{
  "d_model": 96,
  "head_dim": 32,
  "norm": "rmsnorm",
  "positions": "rope",
  "rope_base": 10000.0,
  "lr": 0.00327,
  "lr_head": 0.0068,
  "schedule": "wsd",
  "decay_fraction": 0.645,
  "seq_len": 384,
  "train_tokens": 136500000
}
Each number is 500 + 25 x the weight over the matrix's rms, rounded and kept within 0 to 999. Layers, rows and columns count from 0. Numbers have three digits each.

# layer 7 attention query, 96x96, rms 0.132, rows 0-95, columns 0-47
532527520517469549496533476513523483498526526504506482519496513483486510473491484517496486531452471530487433507491500444498474470497465499516506
512507473503502503455516499516502470455481512508481515501462523491461494514497472478533493478504491477518528515455490501494512470501512526497521
466503534467491485492516519486522482494418494466480531470539521510519494506545512524501505484504485440500513512479506509493477476528490476505472
475530528546472528494478507504523501509531529511507483521466503487509501516497493478484455541535476540507492496501504461524536520525464549509471
489487492526560520526505476512516509506557548484543519492484506472510505492520485510508474522528459530507501464488524493530534482550485508526478
526518474480470482465454499530477557478509516554480480494459528506456503515457479581498509489514526536532501491467510515491535463470558501502505
488497508483481512547508502495496480496484484442482499494492499535534490527495508475485545493503488500465491540519516493468508517478446467517480
492490493526480564529521485493538517504536485497540496536478453511514499505517500470518473489429481473477531485544529484529495507478481550467491
437539455523496502458508522497488519511537474501516477553492510517520535525491484536521555494481516531530524496512513466492532497527531513482528
494518496497503463475518502490475520500517498507492495549512493530530530471470490551526471517492548528492501535483505521512514527508525490458546
522494510478499513494471483446518525461491499535488519545503466498476488510494474513542479527468499504502501525527498488479489526489541477494507
506479483475487506458532526512515509476479533480453485421512479527490486516495489491529434501498523484468534516486527522525499495479558512508517
494565521479506513501485502548469530499493486502530421472507519573510546474565508555475507497517537510510533453464527507483509520481514504505507
499489516520516462514496481486489492532508504469478546517496462464511460505493531482469472494489462495452499500523496460529509477518518489498456
485509498506501486479516477493514468482502489471506508493459484492484539510507506527511536501507500504511468507498495499561507492526538491480502
474569481514550485486523487517524491504481521475529502533523435530555485524490486507516533478481490504529514494501473527486466535505507467523482
448480493464491544541485514444535504515500505538525511550501511480508510510493469564521509514476504499497513488505502487526487532544482524520521
517482497487508540482491528531432496564518463545529477496517547546530537458526551554501481508516565480476562520479494482484513483497507498455514
538557522450504503525520475583503522524448553499500525526502510519509503519522483504512497478508527545530486477500495527517458493509514497539470
467492503518480502478509492536495480466487487483471457470551479540522503503519498504477467534500510496485480476479492517474487504518481495504490
465499482483512509500447522509498508493478509467477487461552470454448483531490506491512502488485462519513501489506517557460497520471490524502527
550492480490524538467490490448475507468523517477496506455467535511505480536529544458480483467493517474507517522483455497486482473429544468509489
507485507527486550506463509474501451534522500461459497479485491496503501483511524484449422501492507510493505508485477519482498503483473524478478
487495468476451494513496504530528505494498521510503471488504491478473514503497485484506488551480505540525505520518475509482504522503513494525525
550503485451488506455517495461461497487565489535467495509496545448508534517512484479484491486464500481541529532498485454503505490492489481484473
534488493476525513455544496500441516507467502507465524515498485501501497489464519468540466457482441515489548510488457495492526503508519524476553
516498456521504529493535506467505505513456514494512508555487517485484503494517488492513490499474496505509502495514492458523490497524531490519492
507494522469504452523483506491505520518497484501518533508464489469497476551508455496477537491543520482485467473504474511487460516498510501525486
548482510526509520539525479511510453528488539512484500535498499497465464517467501465540507465499475498497488499524502492525514483515476521490473
486507487488509477519524513471494479528495491490511504511488498540536526468545491507496468533522526502477491508487488537524499510524496511508523
499466497498464497518511513512510470525509514499485468507532485483482472541507527508515550526504450509508446499548490497507482522482493499487500
443512483537483491474510505486484502497481499485476502502526478504526477535496482526487461517493498493482494492463532515499507501481504549515516
489503498507520497467477514456518512505519521464509484498522541509528487491484488514489501515482493522505494484507487526472484489529476473492533
501493521505491530467464474545488469480523494491475436501488490528489500482549462520475450500533505509479482513503498470517490466473517533511482
509538506497508476555449507487531513540467528511506530526490498510521491506473541496491526541528490469489500502496508493493520533541474454520504
480447497484460513484512503478504511493489505460481465450538501531494500499463491475489476462507466492480488497524485491495485485506483526492496
494477495521490494467484504490518528495544481464475478466539475480521491503486490478492493490506484497510499466537486483475453504465527509508491
521518483527504527510493553546448491476516491470526446504521492521497504536513520461507485465482517567470515492506499505489514470499508502529517
504451506433476487547510471521533497505447516482484538497479487501494466493485502520536521525506484453504514537482500488523504518529477468494525
482491473454502505499473482470520508507505493455459493464514508511475460473489539487497496503473462442488449489494491522503492507493529527466468
476532482526475508511501495521491474481474512529484549479568509512487506518508492517509518472478486526491476538481457509494516504509511543502507
510485539497498481506503508506506528565479481489536538520448518520514482485496504489524472513525510509475478514490511480535534481558458507473525
430518517487498479497494504537466514495479488478480517484548468516549484485467521517543491495493492441514481509486511551488504548490534530532504
514479535440471434527512528498517539508517462490512506524517493511512508526517503449466497482489477513537508523540470512516489504499461469515517
535546544506532498495521465536520499523493493486541511550449531524473526491486501522521532502536531488528540550532499469537516495511489452476556
484490450520499529486536528502538493504503502531510500480492495478495472502508513497523471521515506486458511498492499514473478484512524504500450
458494517513503482529489532545506501474459484538530523541488467484537538499507517551529507516498496483490492504494523469497512509526457491499525
519507551414490477489496466528519487481498522497482507478523533527461511468498465523504535489537488534513520515495508473527518516513449485452546
512511455507526494513500478481460494489464481540484551516494482488506505490488482538509502536505495498480479492461489484559508517499466542520491
537501494499550486475491510549501517507499528544512535525504546559526489536527515491536489502500575497505539534488472480530515501506517520481520
525517519417501500515488463544464525486454499505498491506512539530482524454509498488521483484490545516514525508457516507516494518453523483480515
441508487516533508452487540430543492498531489509523498504521499511510487507508511532440490508519509496508520482481487495484472498526556508469520
474486538478451476510440488501536509486477524508485485476531511522461494499511523516468496501509479519471510500520475514471518538488527485477478
516485501455482488537528479479439500515481498482493481506491534525489497544491517456476517477513505473518476505532510504495516514542471468534494
482463482490429488485437469494539532507550508484513472465506540548515474515529440498459477490484515478505509444493490477501459461516524461492482
478483508460460498474437533486511492463532471513457472511521501489533476518520507470485474489490546496514544489503456506522526492516540503489511
508507522499488491506483516522501473469497494512486484496549543431523504529493524470506492470478504477519512471489528487490492521521539499516513
517564495536567490519472480505453495528474539504456507468510505462496517474481497525519499490491465520513496474471513497492498531521489482517502
504505506495543492497517533493479532479531509499495532511506474478483528475522544509527474494517522503513487530477517477511472485490510443503528
536521492460471538463497487498557497500490488493508517506468526480456504447516524512526538537482491486476454494482506459488483483522509481520474
500542446559535519487489511491501491479487536474490485482484512476523485499461500526503499499512472484507496470460529545491492497498505529514473
546432540449494472493493452483504516531519462517515528496509487496480487506560517465492492511508528506528499521516492491535471496495494422515495
484468515550478501487460530507513459526510499542536521478512462500488461491486541497488474536482483507498493510524495527516508453470525469491523
530497539502507482488518503511550494476517461481503492481523497508537529520548516520470493490510513460520504485474480496496445501474500518512539
523526494476500511532458513473510504508527523450443486517533506462527537483499496526494484498488480569455448514512500513518460524536500470547529
466460494481510524479502552525491487464493469534507446485481511520474487460511498491486480456505492486517537517487473516464488470537492521490487
516517499494501476522535512516500514479474472531487560529477519510508465526449533512509486503542494468493466517497498483525471518582500468478529
462474454508506532491456509474469473488540514472462496497494461497501495452518506518505490521527497519514470489480517508500477525509543512491445
488504454496495507499453514468488514508504558481463510517489455446499507485512468503491491519522490484505454498498526511487478529467520493498486
486468489476519561452464507503460534455519462466495465495477472535472494499486477471481524448465546508509496505510505543480496471465500542511470
576514497471472500531484476521524525526562523467519488497480504501527505514476522528502515538509498511513477516515497428492472513509479474510502
513516492470467529531501481475564472489486539513509492468493576463456508473514549517498504529496491556488496509479486502468496540518516521513518
493504493474507507499496531495475523462498504490510472490526507536497503503479482464462504502508535495515475474534482541481473506516527500505467
496479564503521494514480479512530535568485465465530461509518528556509501537478527494464529511506531563493472508520487488505491504542434476483521
447456504484468525489521526479467497494471486465526489480516455510521510525487538470488490528493551490495469480508478538497506483478490468554491
563495522503445464522481532521527506509501497488490502471543542518514515544535498480508513491514473482514539509525522518482460527512513474493493
492500567504532497488478483516532527532469482509517496515491517527512505521491529525467511535492541505513545533515462486495512522523430441462544
550489464533476474531525505456476523505538494484519493526479508475516510505537491481516513503503477489498493498490528508494502533485480502476480
494493483512559470480547523530484487480511512473508511510480451499480537483503514507478509493507510456501493505506494490516500513507476542498478
442514533511527488467517491505553510539512480510514507542499479532469482506494498531466510531536511528510542497518467483524505514562475426494505
445510491528529495518498521508559480518498465517491509500511479506492525494549454567490482513517515478506458471521520486527540462485502506537496
488552596527566476468481478513493456522452482572485522495555522516535466528481553527500524514497556510502578513501469517510501485547467452449542
462479534483482535528480468504524482510537496516510485510494516538529444474490470494507517517505505520481457501525489497519544472490492493472502
523518495504483503491464509476543463538480512533525447465493513502532528513537574518519531515545501467531519556483522475454429547491477457471526
554506521479453487476483542458463503476473515487467499484489543472514484499446522456532497478461457521494490494520509513451528546479521501507560
497506506446488505512498522520430464481486476483495520455488472510521492485448541428484504467498514500473475486497509553518479496523500480523471
522496509469504524485493499494483475505514517466467498486492504483480515480471491497531530504470481476479527507464536457482487494498513492491511
510536509398443526491464520529521495490478544532438496473525516472551481517514521496526499485518512556530531485500477464534468528519501445529500
471573512474484546519430534523483463516469469475476504500527478460524483489508534522458516483464507500501485525486479486495492494553476520501464
483477524503484507527478517526514534473476501479481465463510494491504497506527554452509476497513515494474494465482472484508507492501536517517491
473504547456517503510506509492477481437466561541530504500516493492450530408486498480487502493492554499513453511560488497463460449491524514490527
476498513473477477536466507493504491566522479490489518495517500460500519425523531492488465526482521537496476499506509552484504508522519470514513
474484478493470523523478487553523478502500501498561483433480497477486505490485480504503517505559521466531458511469526503496489479461501475500468
535457486502554466475542538472490554521487494488440539525475495517513514530527483496532456466484506483482507514524471492491499505500507498520499
558509504529487486465529544450537502499478534511500527494525505545532507516511478530515455515508479522483524504510509482458498502502517539488542
516491516458557519480578510495474508480458557537438512531505514475490530508468508477506497505519471545517470486478500493514500482504505499512547
# layer 7 attention key, 32x96, rms 0.111, rows 0-31, columns 0-47
503512462563463529518491506531460528517522469520478485515510458535524531510550488479475470458514510506523495488488510485532501486451554482507461
468550528509532500518497494509508477526496501503520482458507489510527510529531493529464542504494496477514481487503540507537541508490506497515509
462517514519523555466481511507465512531497501490501511511488487452517551527479502517537530527479519534489492480503509508472521523489496520488556
503538505468528537533470492528518508530440520509512496500502460505516503497541467525493501487496490510554467507505493534543532487468503457538483
489545491521521504542480530532520525513469490490480504499497479542523493493517491518509472512532493496510494554493496542535502517469525511516477
497497495479489496473509445494526454492525535498488504469501547527485480480497516491496468516553464495500495462512487505461485511525459497512486
486505504455546502469454540513486524486498465532507496464559473527529519493544443537486509491471504536538486499511510519514485503496554491507491
534461527529486438549539538490476549542517484470484520508511430532519491513526488487512507475496504539500477569517482516489492509484491485502508
533463503471507523511494493489514488523484488481469494475495509475543474521521539525507530460527487453499531497522474487490513540515532526515511
558544473507503491474484486500461525495499469465488509511496512512535516561492501485503533522515534560504555457510489487502501523487543505478519
512513482509497512458490475487509508467529485471461520531479485486525460498487525507530519492557481509486542510507520479494513532505489491503509
485455542472530505494514531490495498484513448492498518490450500524521462462498508520526488518507508496472462512481540529492497507498485489485545
502498480505449518495493540522524481481450528503520460493558527503493507553494507522494526547506543572501516472474492495502526513463525512501537
459529511537506463493529496480498499526500527517449548518466447512501502491532529499499456480445500476484480516524487495488506486486474487523457
478569481514484514501494451500508544512477434512459530476483531505533553482496507540487505528525509526492520482492487516533496494488516473453518
549483480489459510515485525503498532531472489490464483480558541514494520543507469512480512510507515579512524508472464470525513520498531504496518
520559483516481548476459467506499511495506518464531473505476472461539520544522487530477536523547490491535562468507518507516540544550528539465521
514499493530505527476511532492535509479475544489528470516534544478485550505495538523509548538519502543495545475520508480513516491502524509450537
530527503470538520494486521502500512511528502475493483535520525529484509534475531548473539533541546504497504479477481529493521523536499467503555
490488520453502532499520472518523478518501465492502474495495488498517476497511468520465501451527548515451486483474477516526522484519516465492459
480471535474497513501486523492511453511554528514487482439507490472466481444509501483544502478486494480497468506507468513483516505478526504467549
469474502476494529478495515500504482480547504466507514466464476505515487482467502470520496483511485483516491515489491489493489481421451502481488
504508460528497523502488509498494483494499508481529478469522510465476497460496525488513515452502519516488467506507477546511507491482527500494478
514470516468534555482490494524531501482534462478496484507510495521494462505504538492523502463498512483488478516485491564507519472464522461505527
507489479481542487522538503514492481522540468506523501534496523481529478515472535490547531504498481551525518521526493487490499461529481473478526
472486522516541532500496508471511452519503515504455497490491470515503494554512534489531498500541477435526552473508469532508481551537497511481490
520459513508496521451550473502527466558461488475480491494544519488488511549484506501489489528553514510477501508513483448509503504480491480532527
479529531456460499480459494509513552512536476481520508492526523459485507505520525496526507497536545487503503494478489514487456516489543466549545
533529491518485504546543496510518500547474499479503502513468468511488488460490468514493527485560478486513492491540455483502518551535480536486479
459555520509553551462497468514492482480519485541546490494567490474521529485508528504498492516493514501478502474468537533529482518512491508516494
507555525531490489511519509495498451506524455509473504465487500487506477482519508483452493504488480470490481506495522522473498529464509504488511
493479518520558511469544501471475529455472507511508493493482540502505472517452502482488454567476505519459483489500483516528532515501492524521520
# layer 7 attention value, 32x96, rms 0.113, rows 0-31, columns 0-47
472409504523473547525420552549464506462545511549501492505518496497498535515543491539487491528490498535484521491527505497498541495489502478491490
528476475494452544495451472508452465548493492473558452471482508505548454539478482552509493468515485496492537462488549547465497514482465516515504
497517541515511493525545551497536481493561516478491499500486523473498480473494495516484465487468525430483488497498500564484487496526512521521531
515501493522473532495505506481479522479535430505475452477516536474483520494515446514475504526488499479485534496493503519491509495505439536495484
523534525508483479507516499535457513517508518555513546509497481572504505485467486521502480481489488452502500494518482497501477463512471470486485
535463545498506449452497538438544500486539518471484518493483491500527547471546531537487531496506502518511478469537521548456513505487429490488523
495528496533535473508503453536466523512499507538517531510507475482522523491509447486505460519507512490506494493475493511490536470537506486475502
518490447589519531421493491508508503517479452509536503524516485508491475508512512436440471493504496526501520454492491456495494487459491530515484
548481508515499491504511489537502492510466453489512481511465458505499493572466487498503509506485502456534487508510550502492530501537492462494495
480548471525482439535477473474502503468476477516500492503520484545509496536516508484526489510523526475499532532497521486506494510549474488506479
527473454492525486454509502503514459477461485406498465494511530477501485495460520465482480512493514516486506509469530472531481520469497501499528
470482468517477506510488499502521508477470537469549498482516503488498479445490511506504493489494503520513547472500500456514453456475470498484490
549507493515490485557500492493497495496453449450456499530491453486517466516480524431510529504517499550478485534521511495543519539507486495512485
556486508463511476471468507530517492494509514435527476523517479471516484503472510519532475493504498503474469491544497527500557511505493523514503
470515520487466513499513481538537536495537467496453480512480512466521502475493490526514487472514519519537469489473507517467533531506497503511515
515472538469520512519504547517497489508516508519525505516527474492509491484543511505483488492515488469490457510572504521466530526513497534509498
496489482492539521455483533493541494508501474584486463528482490472524510441481493512500518480491494537484442470469521455491522448511519499489528
568495480554545462511521535518479514565505515506464516486524484547483516496535469479495468487523471519508481512470478526531516522474536510518461
514572502475494500520555506492505487557530483546492478497501503525500487502508508506483516480500500503483479498502468492492490504474508509515486
528467435442480546444494495548571507471492492472498499506472533505495493508521504485473502499497478486523462465479496473510477452497474531511479
499538517567501473477520479545530504508523548537509492513491516500519484478530507423503499457508511485530527459481534485508505482535457534480486
497470504473487470466499459516495494538435498453540488530454498492513489463501558520527431515525516457490514488493527446458520493478520520481517
508458531538497508498488524541488504497519531494476494469546463529534513534533500502475507466494517503469506480529533473488510496490485473508488
511520453509501498516526527502510480514494489489489471489522485523460486513485497508505504515517482476515519504482507530514499484532483472495483
477560503485490463451495501505539478495457537502501520497479480499540530550488506442518456499531489530518476483503486482513516521470477494489492
491524528456497501525514520477497508579495506503508508499500483485509457574518423479481513493480489509514490507526470531466477536497454512526475
515490494550501492500516524461487471514519509570500476518529462475464506535528508483461504499509475510512522503553484504512486501487517528490482
484504466480499531463508524490497523548470470478444497510521504496533531483523482471508471488487489519506528494513463520469498494505502519498469
465488505557460563514471434491511497459474482519510490483507501517507530534537522504489488518510490499495537491505493532501496528502485502523494
485494491501506479498505498518453494446504509426487525492473498481494492430495496504461488507476532496519534497529515573503498486503472521498513
520478462552529537489508474508500531507528483541479498515508474527493466462523507506498504498510499504488476504527455531536517476531505508499498
475503502475520507499480524490522507481501496546533520496508458534485479493531548478501501514508511526479505468577491485485460474477479539498483
# layer 7 attention output (transposed), 96x96, rms 0.123, rows 0-95, columns 0-47
496543529482515493505558476494486522535493480465514497478446505510534453551490463513496549515490460485536477519494463514510476527499460516544469
491506493531540455506543459534525538480440440492539499500439512494486548508524547533482562523511497455483494543547451426515518472451482454469490
516555427440479471475471479504500494495500512480490520456505491509497509531448517480513529500475475508463513474526485507482524476513505459479511
562559497475533482484506502548499454528494531502499468462483479525527465545511519491513536526494483459528477517541479480524493533452483464537473
494497466492509479510483510492487531492489509455443489494529498471495484477505482485522490514506480530494527489522518491483483526513520548493532
503564480470490495487509460517511488506522476498487512485527466467471483539482488477511520471484469440452521475497451481520498475479491513559490
487479478461501527502506517475486496530526496533507501483465526468463476519505487482557484480489487528545501504505521542506464517533492530489493
463468509511471505514486507480490518457505516499467464534507514484517474487495472534522489513505511519561475557524497484533499514537504489485538
513518457534493502451524476501442555509476501496456515505498514510496512466497547491504504499525477501507552477463484449506487494471492522511501
521503447517508503470464555490506464471520498489424449476452480499478474477498474492447440505509487498499466483498509496540509509487489518476520
515468564542533533526486524496526482512500496503540493525468514522507481495513464476486534524545547507535474499532487509477544462493534463542508
490498525526525557483520484522482493501517509520530532533490462495544519564534475461486519511521499527518424526479512519511553497523524504481512
500478487511483523505476497473530502517485481509528448520540533547480564418508532501488480536500538462523552479483463485475444473481508510457526
553492513528483517489531483492524495520480459487481556489489526528490560496514575488471547510543485518502529481482483487495473478477508482499481
534504477478485480498531528440530458543453504477497496438520530554508483570515533484491543505481487445476513516507464524516467499440448522466476
514537486469479445516530533459545486491520510471480510454489486474505494518467505540484512453473491503503522494466514534525487518473457490475469
483465536552453471500518484495514506502487515487478533492510485483507479538585546515482531507519488501504496515532537535520529511470487481576499
444500481461494472470475538505488497443519486470498481492491484469497535469448511512518510493456562485470546501496470505507468513511527493464572
523516460549512461486489514542511515495482505512492457500530494488512523498512526493520491559483513509501538492498531500490499524452518511502487
504508537544517474446532497472442492465484511440474533509544409507536510510498506500485518509502496534465500513517513514511559504479514480499511
473476500494512529522497502451476525457485497453507490476494505528516495560512464483492533521485497500497480514502513532534539545494496496515526
521493513509509515524547495492532508515494516513520494496506529509510483544528464493492562461514490525509485517530482527517516483544491496530536
496484485492505500520547531468509549445525476468505470524460520498473508462452432494479487496468455515526530523470476497522530502464457498518483
494531514533526465465487487546480479484462535511486498498482467491553479531509512500462515502509519476476491489508494465511520499468533511522487
518464506513470489521475520523513499509509472477482475469544484519491507507527477509505472506504474526482522505498471521478487515508515520491505
540506417503486480502507480512454497495518508550511480499510522480472571483461552535532476498492517477508541483485516495501494482485485502423512
516525506512485484503519472556479546485499490504479509500503444535539556481508514526515489555510477481492499525470507483502500554468511473542483
506482484539450467515519517504486498485559521523521499513499477484477537495533509546475450520498509521505514551509517503532515504481467510517520
569506501522517525479492515497465501503508482504503436523484488539497499510486477521498534514492506479527474540529484458522499492486500477489491
515547540462528537526487496471524497559513509544538491511483555515495508528486493492512528467513534502512485477486489517498487503567506490506512
448493512508475503501468551469524507459494483464490485457506473484527475511524487523487472485488508513517482515464541476509521514476478508476471
499536477508436490520481531522520491478550512477468507493510474448507511498490455515475459499505459523510459492473505531521521505513473489478483
475555518484511502498544426479485473554483464521498477551476480500509494480476499539486502486520516503456511482458467526489494519487508484474495
470477493531520496509507458539540512543483517526478534514470481528504536506486532487502496540495502498443514525483485495493525483489494499428517
499485489498460502508469564485514474439508483492528539496533496510503462509490483510479502503506474529512508516514492510481489491499518463480510
501537503489529505504510480543507511502463526489521538530499469506548489469510505498495529492514518519475502495473463523536480518448473492512488
482524440452501462509533494486503514516459521448510496510494498497467489502528483518501515510512485498498462507519484498479481495488497515521476
482498493526503530570502502510510510489482519527518497471541494525493509489516493484527437507479516502473522496464500532567480475511506473509513
479515467471507507476502521479488512458519498524497469528483500472488469469496528513431511475518529493472489495502498479514540503494523485509506
509527529511489494502484475496490482503500495493511493499500514450475549490495547550509540494496546467477487528469486499497532524496525501470507
466513489500556509494486529524453507482497533477473479501543525512541481476523529527503535470530513481498460475530476487506489477533499518525501
478495477489471506487448537497498477488500499501492542491501469451465491497500483527529496523476452492504395506489497462521491506477490517487504
496480525527503504511483507509480522514506430517526514504515562456463486464490506462553536491461531501526553522511523527462452469509477514523501
538508525507533518511505479510489457580501477501495493517516497465481546520487493502490483498484510505528539507517493496483501515528444505492484
485495516526505520526527544539492498504538499527495498443497529490503505484528515490518509487549487468525488492496483446503499522529513485514500
483490454546510522542492510476498548493476482487503491493517564480525486503520454515511505494522496497501494510485500511542471509550524501520520
500510472514498507556490491521497533468482521481546529507474535479488487500483490540491491485525457503515521503480488521551491529502554482511484
532469501519506522566500562450522482461504461520465484481495477547513493479496489520490456488463472501515507469482528531512481484497516491474488
479514498520499520492492421498491518487508463520524513514524538537493497504484514506474481491504581503516552517491485548507484518550492474534517
501484499490475487488538521403533530480530439457472508470512499489519504496529529467548501501514437503497456499511465500493495529485481554501539
498534475553461492508479465532509571478488551419512533496511509506538497499512490490538536511518510517543483494534507486493516511486465506531487
505471562490498480553548535460451514520453509491512474495505520521496540485527505504517514533499523526510523509510528538493468519478503506482499
516477512462502475540502528468506539457496493474511496521489500500442532466504538544453486532472497446468486489528521500497473491463500475560482
496524497518484505516475451525463486503528507521472492519494527476442525523451488546480507480483525492499521476518505503496504504491509453484476
498500484499506490477475516415540515525481451503510494516504475518470545470538502493523508514498508476483500517487485507479470488493491525500551
503520501504526478520505513523487508498464471437531507509508528487529465495492508478519503512473438501525461486512496471495471498477456542513477
495459486514464470596512525508462535536511495493505464507486550466457504468467500534526536496527512508489500502492545495493510482504506473520488
525473461508538514489474542500492492434539576460473500470515459515563499519509519520491498476556459514495494482524481494484552498500497501472521
503557517477507503501530496531512524504522535474490515504458495538535508496506507513546494497544514457493468482510491497538510515492498480546503
501507472508526516459481464451499483492537523505474460510501502516494502518473502537443514511523562492516472477485487499498538512503477490492545
470548496501514535480528501522470510542513552497501479526494484500509519486479500515537542507504508484450458512476507478502501456462508508483505
498482537499513540496555513477489500478508479526474495487505522477504510522507491470467487486476493507482492503485478492480509500488525495502511
530531517498485515495501503448524481484486439480523509498494492493468508506479515518489482523458437480510471487488506494473468525477501557493501
485492493547445531539511490486505504532484488504485515476513486498493549516540462509535476531506511486512498522470513496511525531510468497480532
514486508508517498550522501517502486527491443491561476487493513490429479485474482485484481533471496507545486539529506481470490491512490448484508
522472512531517463510532431497541535551509441464551556485466542493468511515514536491488527512484479475469513515510487473515482507489491461450478
514501484499520482486511514484492509497493508468516491485496502525520500478516492503548515516506483474474489466530514490514475506505454486508470
547537534543504492511494479513505462532451475541568514507519477532499511523494534502483537579474504483503500454483503480522516489531503483531532
462490510521505502502497520527474487470487573523517501520522455509526482523485511508494479542487483549497463480494537504481527478482518511492552
526554478499521564500478491487510508512476529512493518538467493507496491497461518490509526488488503489519478469513463441506461462461444521520497
505507497502515486542471509509513487489477496524520481498472475452491495514500488498463491508516498513475471493512519470499534480512555492507545
485486513506533482508521492480497459486524501519545555528531488475492509527438498508476530507546494540469510480500484483537537501525556451556519
518460480496485473496518490532510524486505536495535532485494520451493494484522512492467493531516491489539495533511530517466488493478535501503528
531508432484524483520493523521477500520502525546531519471478506465514504506505480505506497487515444517457479488500512528507474490541505518494474
522540500439511493425529499487504489530502515520552540529533491488518532497499540527469501519502568522475502495473493484537514525497499488529520
495478535498508519503496515468498511525527463486472461510485491520491539519527485479495500489551517504497522490487475461503514509504500513497481
490490505522493489469496475501477510457514517571464504474479520480527528543512486524489526501464529537509497497483493489490516482503513550497496
516496454491477499449507471528517471517522484514579488510534533496483501475474562487475454515474529457544507502506514498515495518458487479498491
463513532535496457449489513517458530493462470484491489482504502518505540482525518508492573513494528455501519476503469489515485511498503512503493
497531464461504533514518510495486501463522483476498463475524466498447524500483505533503470476471445467515481540529525485497502493479479501496496
529491503504500482497499501510489531490512536514528561496496537497465522498492540488503510459507525477490520497485497518507466523491493483513522
463517447519545525548489481507509515476493496540528495504523504472518509524488459533495482540448481532508460494528504508531507478518546519514535
496527502457522511478498489502457487457466522506499491544501484524510483502455509497480509507507467535513521464498521513484499441496513471535540
452466557487479509500527513483497526534486505473506513524522485483486493456457524503507507548480518491503498515507463524515509532455500493500542
458497488488507486524481540516534525490521509473499489516489485508523507469529507488485521493494525516464495480509494538517524519500535545528522
487520506493483482433514494493462507459527486498481472500513485444471503458493492505476503491508524501459481487512492454494519551466485519537498
500543450508531473534504454485527510523517485487558535499548509493515502484484484490468492513495488530493497511487481501522488483496525514512519
499519491474474507486515528517497492537496529506541473532515499500489525516503483502493494528483470486527496512501514524482483509526519523511511
482500477473472510496478515503480500487473482510475480532478491463514474479442504521431537498497541506502500510514475474499492506449494516493492
552483506523524479508499485492497523455468494504478477521464500480512500512525496519471493475508474486511503453500502501515503503479557504465466
500516502527501502525496480492500434484509440529514492520523510512510521523456524523482469493458515555551472481506527505508508512434500478502508
527479509514486522508462499492509491470487439503467507512470493461513473489447528525455530475504511513509501479471478486507479522507496504505491
538498516548517487529495473493538503541514456491526512520497501522497491495516454510470514531502513539509503486479495493514492480505525496497486
497491525490494537500509521500516465517495541515471476512493472523516486506537507526513472509503501514527481501455553484518563494516511489543513
482509491489505514521477528516514502494525489479560488484515518491469549516506493497543498501485465510467484510494520530490504495541510500506529
503501483490524536514520490487489496503510502521513481520502498479481526508460481485528501488522482523485518490501492483497497481499482507504484
# layer 7 MLP gate, 256x96, rms 0.167, rows 0-8, columns 0-47
524517531497526461518548467524435493490464535489492512511528499496479524456504476461492562508527522481495465461468536484491464504468506481492503
474464471496524502497483498489445502485496530500490486529521508486487533542503526513492499465579508475489524473513511471544504523535513453504520
494516480497500494478476496524478493518518490515552484479481514436503520514518558566496525487547509490502518525491483488463475482536494530496518
474507509529491533459485470455524479521516490517499463487494525454519485530495521496494495474502474521480550549559496469496482519484528503478519
484533515513513479494503489499497511482505505479536517507500446527503482513503446542521506517537507492482533465554494476510520491501511500506518
517496495473514494532524515482472492444516506515484479497505535532499514451468539452509486505499497504517553497506484517482517469470493505463521
460528492508503530545508480469534477510453473514530472480524441480496486511489497445548551492558499550492536487529515489498517454491555471487576
491512520518522470463492483488488471511511485511513503484508509487495508480552525511498522450511495538532473527459485508496476467557460473453491
456446527514498498527463537445482494465487523515510472508513476495480500501476480507497516489515518531472527503495529509514481538478576495506525
# layer 7 MLP up, 256x96, rms 0.134, rows 0-8, columns 0-47
532519517508494504487525526490463482524511481489473496497493529494495487487471573497522463525494512480503507531523473522498536470550471508523486
504443517501480502495548479485477460510471538514500498520494455523510517520482496498475508489510508504505471458487493528491510512479521468511459
507488511479513531483573497512442571491543476486497491466480491472481555520492513501467499477532521550534535538475504493481474519488469497506485
537472488478517500508531460545476505510471509512521532521495535499522485518508475513475505456521570554497438421484458530503496514501495458514468
511495507450457526467470513471514478497551496521484502474517448505487527481501462520496512504520530455492508454523507518485468507470435470517468
490450509500496499454508499557517498556479474509517521510506511447490518483497479491469470524527517497449464459504524540529502535536491520505499
489477504486501474510478471504495486471556550519502507512488506510488520547461513486487483501482511604475508502511512520528503543478451474500459
549499525464486457437483487520490469510537448482491484498528544504519503410514513498506522472478498508507505467534479497515521518489480503483563
467490440466438511509506485492506489546489477510531513455529523474559497468495504523531501499520488525523503496529495511503470556469523474499486
# layer 7 MLP down (transposed), 256x96, rms 0.13, rows 0-7, columns 0-47
470485479469501517510446512491507515504493484494470492492478513446499466514485515492492484517477484574509526479528513503491458487511496493515467
522479508542532527522483501507507510490491496478483463498515462493506487488531484493522534492522481464492491462541482545518510499512530488504501
519495502460473497493455483528492520527518488514459482501528508450477492518525509533509513497503519518516516483493511516485467467492520479485533
484540499497508516484531503480516498486512488469497482456483521463497526508532494554494546514523383499501548515516516505493499546510475504500532
540508518523513498515474486507523471531516515502489492523481476508485507504520501529498527510474549479508471472493471542472516530473505515501530
519511498476517431506491518504473508491480504476449503497482521483541564511485495508525534510502461476493505512495505542490486487518491503515516
467498478466527519523492459557460514520548498512534472556486535519452525542492504531475495519505500513483467528479451506476523512502510466498495
491464469517495523483480473500496506497467515463531508481499528521512523449473528511485512497456555498489538454478505508503488489480528510497573